{"d_mlp": 1536, "vocab_size": 16384, "norm": "layernorm", "positions": "rope", "attn_scale": 0.112, "tie_embeddings": false, "init_std_qkv": 0.0218, "lr_mult_o": 3.0, "grad_clip": 1.0}
Each number is 500 + 50 x the weight over its row's rms, rounded and kept within 0 to 999. Layers, rows and columns count from 0. Numbers have three digits each. The size before them is the row's rms in percent of the matrix's.

# layer 2 MLP gate, 1536x576, rms 0.15, rows 1157-1250, columns 480-527
101:466497457557545598512461471477478556520531464512504434441519500554555574410571492524500468360480508458477504513574454398460557425512552561479461
098:547591541545494419484464586513426459496529527492534501487558513474487574500442492503530491457546600471518483540448469464443502558479477579431555
100:558434479487540558511547461497548368560546436412444537571448491467542511503569525603492562446491347462528483525483546551422535494486472453505587
101:599509536548494500407487572424664421497555606474534497468460424470456464417514467510598512468458432500579524499475535563541551512545547460506510
099:529493504560581488491518472512519508511617594468480463550454514503484492533483424442478481475402495419496546431493430517491569507451557425485442
091:518451515529447461567500573505505511455574467484464531527551548501445439498484456512456504578442387415516455494562547505482497597557598514436485
099:484605490565511483512463593520491557517464509598435509434520531473492551461609441491563487514478498404363503478484410492460470372495532488508517
101:626492470522390496494513565538472484482497528494467493501472481441482432457505505458497510493439529457505498531525435488448396513489475509475549
108:546544532507501403525579491508451413510514557605634482486513406464491488435497549519481522581490566460502553544442500469481422545570427492538516
098:510459498554394533489470441429517450608460448581437538495450527508579498493446578488449536495511573526594462441464580507502613532410523472437522
105:469505487510551533492572503495424541515533490516586516454607457503458528470458540496478467458474409501522577469475563454513512550508533456486515
101:510519564493548515463559548464479489482579478503528487542520516557527496480503423483438531380446363395515499445463591529540537535552505484468506
103:553538514470548483476497615444564475550552517433469503516497493472509507446485562437425477602469572479523468503589475463548422427434479509487512
099:495566447543596484551476620499513567452533536409530510368487552484497572522432439433455551526519471443504539455560573531548474599491457500458466
098:484464440435565484598473506513482532571474551479520474442499475449478559455373498488432520538581477590534441457541461566535535529474468387422508
097:565554433575514490579540539548650405502529435567608485497517507511585515527485464551424468438445545461462523510555400548532491514425425510560468
103:485535407518479565590464478456453438484478585540518483516576505470517505523486491563481477436583587473477432605559521520496488525507398543507577
098:442508387508535502543467459556515581516522492473477519505553545502566516495480571474565464412506504507534467483426459442510538436439392549542424
100:521637479529531533491481505467498494459447507539363517534491435522498590486504547592547622561397596467480472518516431476399489460447481506443587
102:496474517525513474497542433508539570513566484489537505409534452545451470451523482434445513552593473482451435472487529527523525538422457414575545
101:462535532520508486444431584466457492479488577480511510472457473420535562546452440404500396408452605498495538550579468449529502532527421433473516
093:552451446548424529503394503444529469483533472508395527525557539436500511544505549494584551490564552548451483567485543534514474428553534497453613
104:426562492508474511509559450494450459445509478551507482479491486541512526474550557522493549459557552529553444539439555478540534507464502519528480
101:550546456507530459547504444520377504530453545456512504456511559576417496451434532543518532540408461448523580455547484482535418519467450503482476
104:521492500501476621459600440437486495527484481494551514470526492503549542491546480549489440482461484483527539510440522466476514459512521539467433
100:490451521398387576514483565455415483497437404537391499481470535616549444430496589482426571504559531505478562499535486397482583535547418510522462
097:552552551425459472542491551508568536517419600472550431536523449407459505503536582577539557403452484393517484561592476424572486506516428531517482
103:511416404514580506454512451435494486500565533457492460554568470496572435600464454503580470527436503507453565603519363509474447510527412523537489
102:463605422428465528469418525592539475408542472477442603490566481585421439576528537418521534566452510414516448560458501473527573412506526418426559
092:509551487498453464496467507553528476516500515470542428550525525534560536515500547440500466533530477556444453519532461547568433434455472440470483
100:478492481455526621504440471446498469410528467513456481490541491571507518361455514438577398560481466439545549513573484489444527446590538536408498
104:474523460495483499463548523468501513591505541467529462525467491503462530512469434460549535562405534450436440529502464444551515484485535455416496
097:487455543465478496463521490587514520604442480613532460490408486467573623459432418496489564559469510581503564565540509519463555556481437523590499
100:494376456573573423584547472552461502490460551495537478414505595435545445480468562529587459549598559512513518497420480533450552455589377468488496
112:463498538474481512496515521467439484591527455463418426486583526545550497544480467503385497576564420482543630513490474427474494547421499494483571
101:559504558503494610507477530457472484444503506462471516475518495487483588470492599470568417483517438502505602529516458424496436494407418463450554
099:529557456562492507446543408555478422523573559506458489426496551507472445437447552505502528512603498497445497417512615484451440464461457548484553
107:419469457516496596511527531488408433498528477380379467430451528484524455485477464484454508541449493557508422441438473415550499516404495517549518
099:582523535523480492462392473562607457448472471489482513533558531396625597498482534564410517544557601517508547531501366426481496470518563568450452
098:565474472496478489543529465514512535501486461562542581519471517566545477498540494475497523593526511470516559435515444503497575539486602562469466
107:486480559437444493510451581487530520470529484542461440521446499411450501506538514545472524545521447540497518464462492508487593455587416466478532
089:571552548533566521557471485538521496522436508494470558540445462452393457538420488540513534450457441557464433513504480586460576564506551496539495
097:503556519447461464439465448397507545572463398481500455446557534547495476489511482470533468487458387481529472641379556503472532593514416460431511
105:595496413441480530507497473504538449505460443480500480486538504548504507484516497530436507571562444477484616495549429514492550472443465566443554
092:445525509472410438523492562501507482505500512538494576439492513477576458442470504502558483567466465580516581538451468438530593459579404544435532
103:485489521419620482475474529497490458415493588517493490403560472503552459434439557529486570560545496603536447460467552547379459485505520540474424
097:433345488525551547522564459537484500569441517436507558512466519426464473474449446525440483528535385513522567484460461481516505444516435502494530
094:488527544428451483465569456429446449517522503527511455530486485433588478466487550498466549456502359472478444489436424580506497449469521607583620
097:521504534507499538483435401398497521514505420516543496512537578507536470501505543451462506441473455426549540626473588486497461468432548455554556
104:483436489555453456524441489572474536465531511458503622516455505380461565492615495482455559495457482419577438495404505575465526447551497477423532
094:560537453472588573523429589515480415476537474509528594514532512504531503518498448550509474479511473502581539526490530487482516445564484514487464
097:464505466523463518416506464466471491471468560482414578501564568536493557496468479549491460496560411522454481541510466486462555481554422495424479
101:520540508473492534527568441551578480549515501617408456422535542557441470455478631513504384476519453561518428418456607467443528513562519510442518
101:483507470529415509541517517558524498438464496507481503432509461465468510517495491504486483441478500542549347552576506542509549481429526405478474
098:516467502451536419561498615508462434433445524495404483500539490470449587491570554518473494505566462465453504502529478464486486462523499527474507
097:569583540504444440585498494505516558524487411339493426524534496456454509509518498495471354426481469493500453443468467544491437563446586486523473
099:533529514420492539482580420533556451487477462465567529568496539500552505463409443492451431425514471364486494567465524550542485562411395589591484
101:492493540509521487530514375561539457497494593506461410548500497458433500441450434539467506487526486442549512504530564494589514496616498482478567
100:431479489402597486471527460512438468563478412565524529518490519479529466491470539516516507592475438473474505519546544460542451518465439488458488
099:537527518451557512488538458613428478546554529490470551481446466539463551502522385433517428496442519558560408547498465409428423510460484455415493
097:456461469575490513484496517452518465409493595560439565381468480470452438565545483487504565517599503552554470572447475569470517526500570455537419
107:545502538454537480508540455570526490650531465474552529352432482487533435542547555528440496435509402502522549513439517484522475513451445391490468
093:410464573540557522534434459479452522410458496535501565546473506579463596542529516527491517529484527397505428559523459478473451573494478505445479
099:411481464494552612542540638543577577501445441551476535461509422554485622516473461549490548562488473484502558559570523559460459493469480465483507
103:439469588499508538430476488517498428460553546492501538562487476427548544532589487509462480511595526459543489474522562569547430382572546535446509
100:488536553484481529426549508457498487534462486457595483488463467436511397448445481513500483512470491486547516581525453462502436392521469479539527
099:485521510537494523554441491511527494390469460520490546518434433527466500410456461521468546487486533478499533437513470459481497465440479514528418
100:535551505502493581471472573401580427425543552460482418563492464520571501529532478480415427497507407391558464448354521496467532449486555457527474
099:453582575583434387573503394375423410340395429503569517484520537501478502389495436497443473562456535488524476485455380374468566506530485465496446
102:503479496479410596462498457437520456570463471482458408486458459539622449480555521489499467481450523529541519503549477520539511528548462494458577
101:465565519551433565454475536554494511515501521478464450535456533514476491466473482517482458538495531516512526415528509447495483509423499431495519
100:483460472526511523539499539539569491435505471436468522424477520466556507561529523446504529458475448572416520438447499433459479478456491500473574
097:555485460578618457514400551499561474473474450478546409519541600536505514473405464466416410459452570540542584463451557529558549477493530574486536
097:477512566507502594524526384520437520566462472498405604418520602461424463436500534470467396545471533532506564349551426550465461590456480569530561
101:595433527486508523569585563489484486485555426543589514457534516548465531523507527401508431465524464551474470555525456581480578494530451479424470
099:557424501469503572513539467460479584493480513474531556481483597509527494458491549490556504437486435571476511646478393497548573536462443485491448
103:473554486468560495515521528465482510548486421528488420509453593441496475562525446531537482587441572497527462542572483534491484438565525512484450
097:491444489608565498530564453557528444506573567457503490429493573485543536464465530556595437496581464454562463328482487465533476538502454561505448
095:504520578479537491574492489454516571529445609427470513551462479424538487441488442498459529438535479449418468422482536598524511496494542584495596
099:502438487424491500532533537467523592469576495472517562558487507453484475495472510446480531522499504430458497502493513514462513555538499513570520
098:516491561504512447492494457524577625458550565418548481504528501518451574447444505527552465578574540541457488507402539574463488519589537425404554
099:550525375413516504467531513550532539476458362493549571425420528496453485515495542569396457567462481448518479500538521561464509569411507481479542
097:470451644432580483463502530438548448394499486490496491543651429616517413526517487527592536512526518516426500530504493528489483487602452586413494
097:452501518561503475476517500490511444487482573416478404481474443509432526490489533468405406498540473406693519474467501436424368522466545496592504
092:487497480498432610509473481544483516508560405466468492493463449510528487611511428494561470444574480494501520557508520437501552528459596484520478
103:449499535559520463519474544444527436474384561550547518523455486470480554481472469534514512441484433517437562394533512525474570542466559515529483
103:489497446531581519478543562443508499478497605473537497500485435445496472550472552473479576419537532464474502515455485515493441486616430469477483
098:473504483481502446412604494462457482484491513457573504451515460550602441435535405501429550581517455559534489444445520501461542500457422462470489
100:385580476456550436464531483447453509507523571483419518520428566479563439512489547428532550473469539459472532532583497513527524555432450433545555
104:449441576481537513451570509565439478520640469440490488525519555349459451517428537518484519534423517457538464508541470583560507534523476529502523
104:535442388527499537530432503465585455504554479541510456483474526512496561470544465537496418505485454560510479495485441500465483560576464515512507
098:548407460569447537508557569495546416437514484536553494488553503447433559486569554527630522404475489542459500537618504485532574459479414518552386
100:453538518535528519409562540477434487481512390463496544541566468516527461493530534524484478526503462453522491450539550613485433470516541498415535
098:557528507571533496516502442434507448473534570569582470487511490427460500548378559521388465566494501523529575433561443573525557500409530424519525
# layer 2 MLP up, 1536x576, rms 0.159, rows 1157-1250, columns 480-527
096:480446544425541453419414417558547500486437464480442533466480556444533647529475573507479515487580450492533610439441544568497508578539458543514556
106:413608575420498580399439426424460442554556490528561528469498445498607517492462480532506456426582556575566531451546482481554566444534484554573397
097:563564487500516433548500445633559480501464485491495496502489477511408522522428482481525557515472437493572433461484424510513524578438554504471492
102:509528520493524463506543480572558473511442447535448461455561522519429461517460442579410478471546615409484446495484556349484486549515427461487439
097:491459544384522525416536433417465511495537437486544485488475577500580548535398441433490511511490540452516458480533514440476475435516476520570379
093:560440610494575489546561472467520483529488533559471478499575483537496510459527552487552521516464548486477578504523427515405524567524475493578497
103:568504527488483508490527447470506547488583410482568536527504511551438505547484399545519602498506463468503526525511482485550615465496549526576530
102:489552469514440559459519509474464508585545506471466475480412481568615508474467543596409512468484505510457545583537509465416511493478498409466521
106:536596604467478514461593425439557395524487430521513493461561588423513538458504453523451475622479448523458492477491518545461517506534511496562436
101:466460422506550554400476503446592510522497372470523536477506499466508426505535525473579569503482540486514505517438530567538512494498464459335534
104:569601568442496511525461398539547505500511519459411479494453518489571469515467480564529459554469559545471511386478541542554504510527461496542489
100:416562503513524445546484546566503530474478555413430512382540446388506588593533597408570527571548432485471514555505571522509481501445486409589556
101:621514446548448468529555505498506554451520442579566469469577501513530558562593519533500570412437508527397425495481498471608422472483514391538453
098:519519515453529435414502447466596501554482502477407437548455506511569444434471480508526604564485522452481529448517393472536531510448529564423484
100:555435455432518501476530442478531491536540508485445500404506454545538484518487518465515534453526495447546465531461559578570523506467479512423549
106:514484440481512528505467483544581471585524392513551626433500444513568656526474472467438536549521553431428512517544532465493466525494479443492683
096:593538504548477500532449458503606568498434487505446644494543640541467461493444463603540505502559561464550576516461532520542411560562493485515524
096:559455462470445492478458532430587429480500538462417459444480619502440509527396473464508559477580439483465524454528498517470561542473523553462459
104:385508491644468431455531524435450474508533575407484529521592586545499484439631441501480483516522507519400527474531480560455511479481535398454449
101:467526542457360534469588494479474495442528601459457384581538441544413416449463467617504554477437433591558547580502463476380492505546490581582500
097:524578395555485536422416416516531463495564492538415569431470576520531603492531520480518414568421452538470478507526482466504483550514430455459456
101:425566502504541584549574458582489528427474554497506515502561459501631551475451572522517486473528622510560426504476532531552617554425413517583496
099:489547487492493534507482522526556570518475455462441468513507540523572419551532498485576543496597492466522464493644520476430444391511489515534533
096:497545566399409394498498502501539563544556586512577524476516497578506492428454484471519598531495554501446482524602511541478512483505512537407613
099:492519490567444523536599460495483508403539516456566471456495456450494538449617495459567454562566438667459459428497535527452465460490488533489424
093:509535508494438515522551574496474522461465486484459496505592528503537510543485536528461451493514425571526467466469446585526513552524545441447558
101:426529517462473566487486387491529567491517581548487525504510447467561472510508529585488442492543496543535561689426546405535493545498466435416552
102:455486451561449393525540505501576500530439534452414547488486577570492420402519428478444467445502473590559428433507521454546570441554445552547504
096:566589489434481417502409510546552607494498503510503468556467492506514482522473386466515419529515501593495497509554473444496571559484475434544517
096:505485459483575500545514460529486534543521550590532554629427480573529542517569511427475537491438508488540432556536575540454519540464520583500569
101:499449546442488496615490524479479477445459471505465517441485525444522543514505551448537377471452381406454461592496417541495397448500553471530480
098:506463590400398551501518512534505480463490520558588504501416470454512473404515507561534581518490519554552482499434500594423460496554477542498464
095:632523522534469504461444546438512511478478525481411494525520512467462422505487541452523494503534449484560448383505484496454467494406488495407562
097:526436523454434497514459528565435592554542550549479565514636471508503509478536519470530512433559544520543574522463488474510591570513517529559466
125:502534461597515430519444501569439466531455496504438557534486513472458494513466478482570448522480634423470449396536444467529599492574521493554508
098:557472477497449517527556569532473558438479498488504465417554426425494509497557507403488509507473506542534488500409532422492527465456456511445577
100:391494447506519392465488457429524558429468503490497468528481515601535485512500527326498564477493454510496430476460542523401552542517502524455450
108:439519462548648403581581487448531518541466504468515451420537494448614523468523483476534501409497483596516498472418493456483438525564502487594479
103:505506564504534440532458395490405536523349619522530445520390529460428471535580565469502503492525521520509459490454470638523468477492520522425564
096:577385449593457482487449509492545520441523446517570533562501491474537450469512507571407461508528550587496457477422485452523564517470452519470526
113:523389451477463524516479522622505516467568512555499534496553534466527456459545559562532560488502476518521528563502431517480462437576504440487480
093:474474427525492592470491447485456527498513581537437435448405479489559565494525456622403542456445499419519470570523472537449505473406433484475488
098:553430435539478486474532415417504448420448398488481473515557445495517472500474547631419509516530506536564536477504394492523468496467507520462451
102:556525504533480506534546459546470560416501596512460434501506522468442619481512524501588534433454543575493515457484463470493495488440536495577467
099:465506494529548434483551457502621533545473550535435426433512478549449435416513546424584411524504439454512553500496484519562468468498428537564480
096:545575555473533489494508525478479518455498422502548480458594474418508627509411570525545516617613484511530493408609503477550483478404481508520530
096:464435425504507488475468497549551466630464409492481442522530561501503444472484550474360485499439429602541433543401437527538430434565512568476512
096:508552478468525555441472549492446495465502582533467536445488470433582522527444588465493457578499378485456466639510550596495554502559452426466474
099:544555508471556500488534495494433543476410515504465501630512439594475541498484502475491586478503482575472506445580573461485550418513469584518524
099:476581451487454563506511513356493510558531574508521481486542463557525458572421532526464418466479450556476543507456570532542566460475456617520491
100:582441449510552475517547503416535551437511574532556404528554540485452602624540537516552477528470467522503496474554522469587496519511512580527557
109:470463576483511539550538561535474476457511466458522551523501469546531532519509497505574418576588463460468470484508532512449491516547477461426495
095:444531557429567522550496497469400528515517519551586440506476423447494481505456499445563450458500585541499454581482537464465552482553459552451566
101:538498472481476598439516554400489513449539444444559473547463507514446466476451582410542474432518418470563471545480524521464500459468469488427510
091:414476482455530602475502409505404580526485498523474557387497434499396415541492497460514530539658511492465558506526567539508499482458519442552492
103:424489463551531437535488515570444518501474501512555515403481433423476417409512523444433515409529412512523553498501568469523531511464485609559483
098:572570542557544492517459516571501558537526489517490469462633420557572455450521447553511484498536460470474498575472504522486537532511493536484523
100:646513466496504483575515497447478561568507452404594456446535499539499484462503541460540445435524465442467425475496474506478503506439446525500418
100:516518502508549513494506556516490526550474489517554513528559455509485403427536439469532575537472469516509501454559400469503468488502510455512490
100:480508478477397409489495393603458471485532517496580510494509470550507529415515420476523550599516424479394558397482367473477373482531501519485473
094:474459544401460493516564544553393543465519593464525493503465427459444450471456433476544465484450546506492630582499564537586444434472474482410489
103:534547610485546550466469451580496455529557552529403656459514442503473471605489522551484517500556464589539551511415532505477451470450525485486502
092:433543479527512565526538499437469466448512452498541561515505446615464456493508506579464524429509443407516522547576466553556503518462489422457508
094:415537427412436569418585553528485484414500514530553507522501574500513502555527414533519494574544499533609490498514583585468470481520396504454430
099:497573520437595527439504552505510486501512501461482427463417491419507464488527496537501454605499433486485524501581422570505455485416455528420451
114:501486541512542402514473564578438503525601439473462553504518539635504458543567399531605524578452456535508567486566595526500519524471553513435470
095:520469549593516455526453477383532453514382489464507527515549469444486496618504468479483505443622464466432448508553514485541491588527571444444505
105:475556483518459512593432474518509515455547414399490523409366503483481529473441465594494520474414572580541512447638472455583474454540454545453417
094:477506551515521563583512395432449417467478497505554527470445499475498523551516517413514429553421524553441497413500460467481526490589492467445486
106:453526543507465556597533437481481579462464424459469490490458561507471590558482444432476499403468472517435607561413519469479482533521532518508593
103:600582470435518399543490557470545440457551491450581560393483458433514437497539539468506373486588466487437458493514555444505476520409499555417486
102:530468488465456546429421443493607412505437507578472566520512454451599515452586506511456466505382509491517379379497449456522450510467533502534535
095:356387451488465390502529535414552494497513594448469577467445441554486513450508503496562555557547483503542499595490491534414525495515464504472527
095:451533625506518466460574482392376514528550485555481459441424492501518439505455555524454504472508460483554438461484448541498518502486415585419468
104:479458502493484525557534428637424539514479493504426474499403513463483523555541539489513492615416527530542544520468537487586491482455472546446456
103:510486561531446512525483505548505472528533490476375452471536457558436506467436367607500509596513492562463509508506428474504516474502413540470554
100:501455420485494486472451575476513470494490495535543454479493509536514542495499497597431447489541466448432589458494479465438537442391455520436466
096:578425506463562502512568482537496529502461547480482538441497429492434540439457475477573557449376558493531513559513494558392505506427570466420505
099:483587448513498450492519524588371520393509470605611587518496453533392450528470573501574490523491572485515514465558435466496500531486577508447493
096:447496441477404410419506469471515481488558504424433550462432434415501553566459455643527477467646503451591454436560441448522555476575469472498449
101:445510543487495554452488440542525488531498532458489453553512480520491500416475428460461527505447551463599452500382523527491428481543527472431535
106:563526516503499560432498463540476488475600442534519451507534550462508602540629494521506566454531415533590507419551492526492585496420451566458508
099:462506459474481439494413469601493512516533520486512463500453527632552486390502445460503385529469504511583572497555546505432542595511442479481526
099:495521488440574564482507578525488442453473509439523499492511497429518445468409444626491477434419460485465550598631538619546515473515489389427455
092:483438492432502538501529632540493470458447453425499561492487496452512452506447560500505489537473438544459460536561437532618425458513509519506577
098:530394479466518517596522458522560460459413565437491506393449506506450521435519518500539569450446491487541482476515612472579533459490403606493491
100:479517424446544443415470482403401419477456531423523508500462492553587461607633486554478497453462518424444501464535518508607422414563506543543428
100:550428504614458524473402605510549421536433454510523406497446407467478519491555423530473447398513411481555465467482456453503520465477499477469551
106:498494483562423503520504545576468589502456483528474455503430515472491523467510483461435589595456453467503450563495532355468514518501539487471454
101:433519452486503537477442550555535487606537463630567540492455482481590538467489478531490482539442505443445485503575463409493459402452447567533505
108:499425467382536476525568405624442451544498529523536522562485559514516527511439515404482514469534591471456506515616518452524388459443524545485447
098:419539462594518533455506466494476530571554514500508486462556589507562455408481560450553522471504597490557461485516467507495496496410401570418406
098:408483589524521458513563582372514581460541517485409572537494505511497548534500530568539481488496457469523475429606467522559494430423499495427548
100:557475494501569464418544467564545450559463518651565456498486535464521390512415456471453507459462498558554414414409494498504475491532518456491519
# layer 2 MLP down (transposed), 1536x576, rms 0.0931, rows 1157-1250, columns 480-527
098:472382439526379521540398508493461492530561537437425505411453548529536488529552575466528493397496478529577505484429470447493470541484581461476437
107:512535541468522440408467474392425461564547479474495538505560487478504530495520574541512500431489496601424406557507535564405419551432439483530472
096:509465468495497417539523520565535490585548533556496509535494459430526510498412504506480466515484409498490579531463478488542522522396481538574429
102:540579504575462487557466384447525494525540484553493507544484544482423483435495493569420502497531517519548464499446501435619504512555529481423590
091:487538521561516569486394503426577419493571431521443430473511418513517545480529507491501585537591455554483384424404519566513604370441532464526518
095:529422473502492439539481477456569550553514460491507513515457496384499467499554487493569539504581463484462493473543498491431540557421520526547537
100:637477568533513480482572407479462429427415575492489497418481445537446501538508504556519397550521432521486546497427533540518444602544485488529518
100:531482487531573580562571516430478459510450495461437501561451510531570539421444563478449500559528568463472526527450504449417518499554502561494551
099:596537591565544560464508543480475425498509429442518509496514367474503529512534446566454451541584521406440500503495447519444481425559569476606476
102:503447582514498521575487460469422505518558356583526576467534399585527546551514546472464500545549442464560463521552513449508479515512517537537501
101:501476423453466531480512503518462466483474514523532535559533542477503468560522492403548519461558559425420539445498432516462582546519541571552482
100:592538541536542476482447557544510471501506521548481557485465498485556460419536453462450498563571445457511519539492506491476451549561521522510570
102:450540538502492429600491566502505439485533488527537426480519570515458572405557447547504512490467543446537528491446413445479505562432532518469488
099:552434589570561478490542517482604409520513462648470428588472541545501519450556513543444444523533484496552508480453500571636523538506526559508527
103:556399475512566517508476339490515519534498475522497522410469478579470504533403485503469445578482516500443479526496459488426528488509517501488564
104:530487481472560545570511520575590544533569431377471571566539471557529573452453433416542440469409511454440498511483467476561447481469502547449478
100:560654413443497473545443479509438444497579496467507471548442418429570496556486503592459478493532555500444522494474429550499493539381533419488502
092:521524433506450551531619527521424471545514468456561469480513671526380421418493428543402573520510485536466470511521419563462480487533391547447399
105:450512480539527593507571478548446513513497455517455560544428430420490544575475508502505490574484570513446486572506550580455481450549512464492473
095:487588474488423488528521506495554375468462435521555484511476456413506544489448500518470520496542481552450514525530481491530551492484447527513495
103:543465451510546575551556491464616502437469447474511482523497540430556524416567512470496437579463428467523541467490500451493388559507506581475464
096:595474515520407438423409488443485453500535427576503512528452483488555445471511480520482597468457424523433457510456460490479453480414503498443491
097:525541548594538489532509469442530481573502490491626541495560546504563515493482546383468525502534538544431501567527609560447546490534522608548548
098:433524483570518548504376533568493495417452561511499501517543490462505456475484557523542438383504523471520540497476470460513541417495465526481494
098:476477462500593507574446502546476448469493561480553480519465496448511546445424512446579519474490568511485515550544545476459398479446469473533515
098:552511384401493540519378577466576401500512547583469473507502557481488544560564399511490490539451499432476478560457483527456450529567458507457458
099:480483444519522492482543472474549495432543536604460440547532459504481433440548450492430444499512525521389480554408463545543428506561515508466560
097:462465510443483510577413451605559473465539496480502518396515427478563557446496451489579544441615489553501465502487550368549467513458547465542505
101:467521566467525528512533538490435540521554572597423523485424438523475400491468439525516493475467455463496606440481398526474493518440499541534486
097:479394424494512458614499491481431454500524485566501555519501514457525526560510595559574642480630458454479553447528517554445543539527442489442476
100:512554495591451537476507531496537474497519467468488489552532478506483540501543532421532462506457498520496582453472431455436540456488556541485490
101:517534501582525484571460568442459415509534434471509454488495588503427458539496466398531514539403500551456455522487562555520563447471465588484527
100:489506541460446373420484523516573421437445484457462510556422606534508449507554483508547492485477519569530538496443492501517494535544505489463570
102:435504462452585497540423453462434535568571511490554521533465458611542523579516446449523503549492475548566564421531568520488446557549428479530494
121:512405440501456495544505410518594471450488554422486560509474551477515478479456549501536452514538521422471527434489481542505530512405498580483458
097:579533570425474511423470456529513520529530388509499435594495549645453608491583508576426469596503501483437540559543522482500592458515595496522469
098:471443515550516501525545497550471537477510462496554494505561446430511498458470503498508522518501398508531579667522525510454486470523526496464501
102:551468607446654497498542453486476448457463461536401479461529474510460459400553578400453506500544409435512609506409486487467549551508492478552475
102:550555543492522511476527507533436506540531507542494498526490546444536531475515562532526514383487490431461461401437462501541384508530510407521536
096:447517559485476501461549483516434508529490543548465505447497511532541562485475496479543514576535473464524440495480511413540562567541515524513507
102:598469543450521551492505540493507502508461579538476479521500548470479533484489464436502624386437447542370472479371451525433536479477442480475449
090:459560497525496492450507454439511535475455508594451373458531503483485484508443501531509489554584481476586483457498461496507530503418512433524501
098:510416535573457503618470485426563469549564470534533477531619533453544573460576442556490530488537498477530499539571470458512543518524498553525490
099:490522518451485480477476468564571532564544486552525507499546528633478393511505377497499394524556582430520498494558516535519518518572461481385416
095:604510458546504516498495521541519519394407512485498463507545515492498520554558395449527460541520528445509446472540503549395534548505487497478525
096:475490431547497430533443447556475488630414489457465500543417498509477462546478484527471466455492458461534637575601506504558458433489538430500489
097:531473461631532507547512435543501473453527593476488523494486424645443418490464436499535444513539382443493573478509466577517541434555532559564579
095:504442504458565413490541570417463476539546466404428518438476451535519545450509531493544421513449428552458443534529552410506452553469541431482459
099:501516513462464545533531555496444533562447526536494484605371475486482456560477501474557510527493428482484451483497498532527375553512421516439570
105:392532555421545579477512465533518560609502489568549504396595482501464512471521519444421467399440488521484471473475536529531523510503495507524540
102:498572508460521515590571496533456550501386579520441540369431489476506492449526396588516483408488476492482540460472542423508610514529565474598490
103:511521488534608434575467503594524567467494409433545531523506410479636612523478378586514520514536474505497519503499473584510564546457494434572461
101:486527553550531588464465475549507465454518480589481473465564455450575446478536554484478527496452489466519536502524630552469507405497460583464442
101:500463525505489520550431543537675478539494430460500434530550506534423518622518515412548470546607601560555457604552516539593497561496485437509526
094:499568372455545561480553392464473501540456508514449580431466472521477518590536558515500501503457546483483457562497560517530445470544595507453548
100:451459428568468440577528516481551445516510412559440577538576542464464625480546468451561512553455393479472459509490500598500484498518486507585564
096:472493486445451524580480591424534409445550483518465442520524496426533481514503507535506466509523430512422459435586553512570379471428439559463518
097:508401427496540449514595533491541583570490509512493512525579586517511512513548586501537526466534471552493531538527544429473457497533450576505463
100:452458474525534578524551550459474515460554475557416410564489531487502511576468523518554472493523478612603510503552532510508574544471468538551465
097:480516465460424579536501493486517505509501551525547495458543511549391497522492525573434536496459464543473529438521602499559544481458583531511477
098:544513515512605488539482548524519553484522539451549607514494544510471485424553497486568502392504513526483497477577499539459547405545562465491478
101:539429512483601492508501478425437450560454499467473523486441422555440420496496460477480628475517452514488452466456481467570457593515466492463535
099:503442483494514454536444504470435426563623520482498442565436562473532509447505523465475554483510488493545566536565517467435462400453529524515587
096:475516401488451606532447520451557494550548546507401407446486481386482471453474371510465458531555478561435448461563476511441501433569553454418499
103:400403605495498483481449576463450485504552462499497476581492568537563538574551534585503495503517464516568573483478565519627428468448543513448561
113:486447418450536556481484385422480466444533444448603483475454454492464440525589440493471519415545446540521528523472595545496439558538532529469544
093:524415381432512462477424514514612529471567531510506570480429513495504451546487639560495505494530486459475570439541456507490443441528487457523474
101:474520438484421494483428458458480483545529509326418529485537508459486575508450439484463510492528557575484469519545515521567503449528596545505476
097:438545464522525497539553426562465445534563512427506552475482444416434512555491597618451510561482570450468574462579544362485515376581548467562467
101:431479578499582592440587466524456523562537506590568521531442533521391560492430484470478546472521503470497506580469450425484512467524529428496568
101:528444469434531478474584570513524520550484498528557552477477611521512513475403489425492399496547549506553512545568440483433502465413556501439478
102:504459513590568431520476542509513441453565491531549544540535540465478516517502507488531520492511462517471524470496491479546487550491498498500522
096:431462504481516477491479572477511490466491471558513429487499529596493439483464544467553538458564608515493509483450441419511493455557590463483464
100:543532493532507536457440406424482523426556495461518457388528625512564482430490506522569509490429428487390555454470489622530544501573590497490467
100:465478424468483532439493445414443509520485514498556465499471519494480517588526549536463453529464501471412530477531504499490514580442576596473563
101:558518488396391403556459440554530468500495507517444497492438435520538485500485473427440625485601558469514579550597480474506460508422418535487443
099:496464376504459428512523471534474484471441572478520571493501459504471422479543542508450648483479444616656504424497525523498474463446457448492481
097:506523491458508563475563553459461480488499479502558437558411501384465514488543469572505468547540524458545542513558560422572529433471476465534539
098:584441572483464529515486454518472464579472518531500568453560478551488557522476562469517449510464466543446491453529550441519425468496529512514521
097:437435491548486496532507561407450535625564452537477550525476567539480441458555506413419406497450550484507497459417480563531531493546589469441462
105:552526473509416511610503599510433574474467490465465510498383643508482488579495424440521541450467494463458585477470491468527524429476485551519513
105:502519488550543558493450471395531423519537584467489501556523436492548569459495585499524510443493551476537600594508578543471417526530486522512459
099:461483419460605533582481446545514459512523553420458636546536518533432479414529489589494562562546537522546495458448473506507486491501564439564490
101:422470531525516487620528548530496454469443310537435454517519411505444511427457414493498453500533551518536529560586478482526447545564449559404525
091:597549482534523507483479462471511499449457544461488522496553577524514479473582475475472501483502492478427457510509481431461519579519512514469491
100:438466496524465461463490500447477535523551477458551393425425462385411523544439446405477501475625438525434574496466561493425436475519571463614460
100:517463528554447564595516474473511486490460424564594481512549422463465557464578531551514491406495477421494390629433391450531477499568427525515583
097:445477507485403408524606551527553550431518461462551444389500574427493540393541448427611446549402556561448466517575561555495456430424584570456502
102:453513483454462543467527532561498477474529598489540443462448464485505493537370451498481479572487431501416443467503427453501437554442418488617488
098:548590380466444389478531449578511633473423518519580510502446504524499470493457434509485493525497506502448579552507591587531500451497561596431569
103:491489520536508528503509455528541562513568484606539595593511537580555447477461463491533479528528488602522563379495508380501460487511362516459541
097:584548554469497479553543518498489490508585480594561562579481515555443461491434428514494578520452477472574528545546454580524587495463472443490511
098:523532490461576519564467505489510634478471499451587434501510566484560471494538525515468508434563560498494509475551462536510446579491490475557455
099:487575568521543454537553476445487611532586587536538453484533511412495535441421561457500452516494457476518493562528484496427507465480440478526458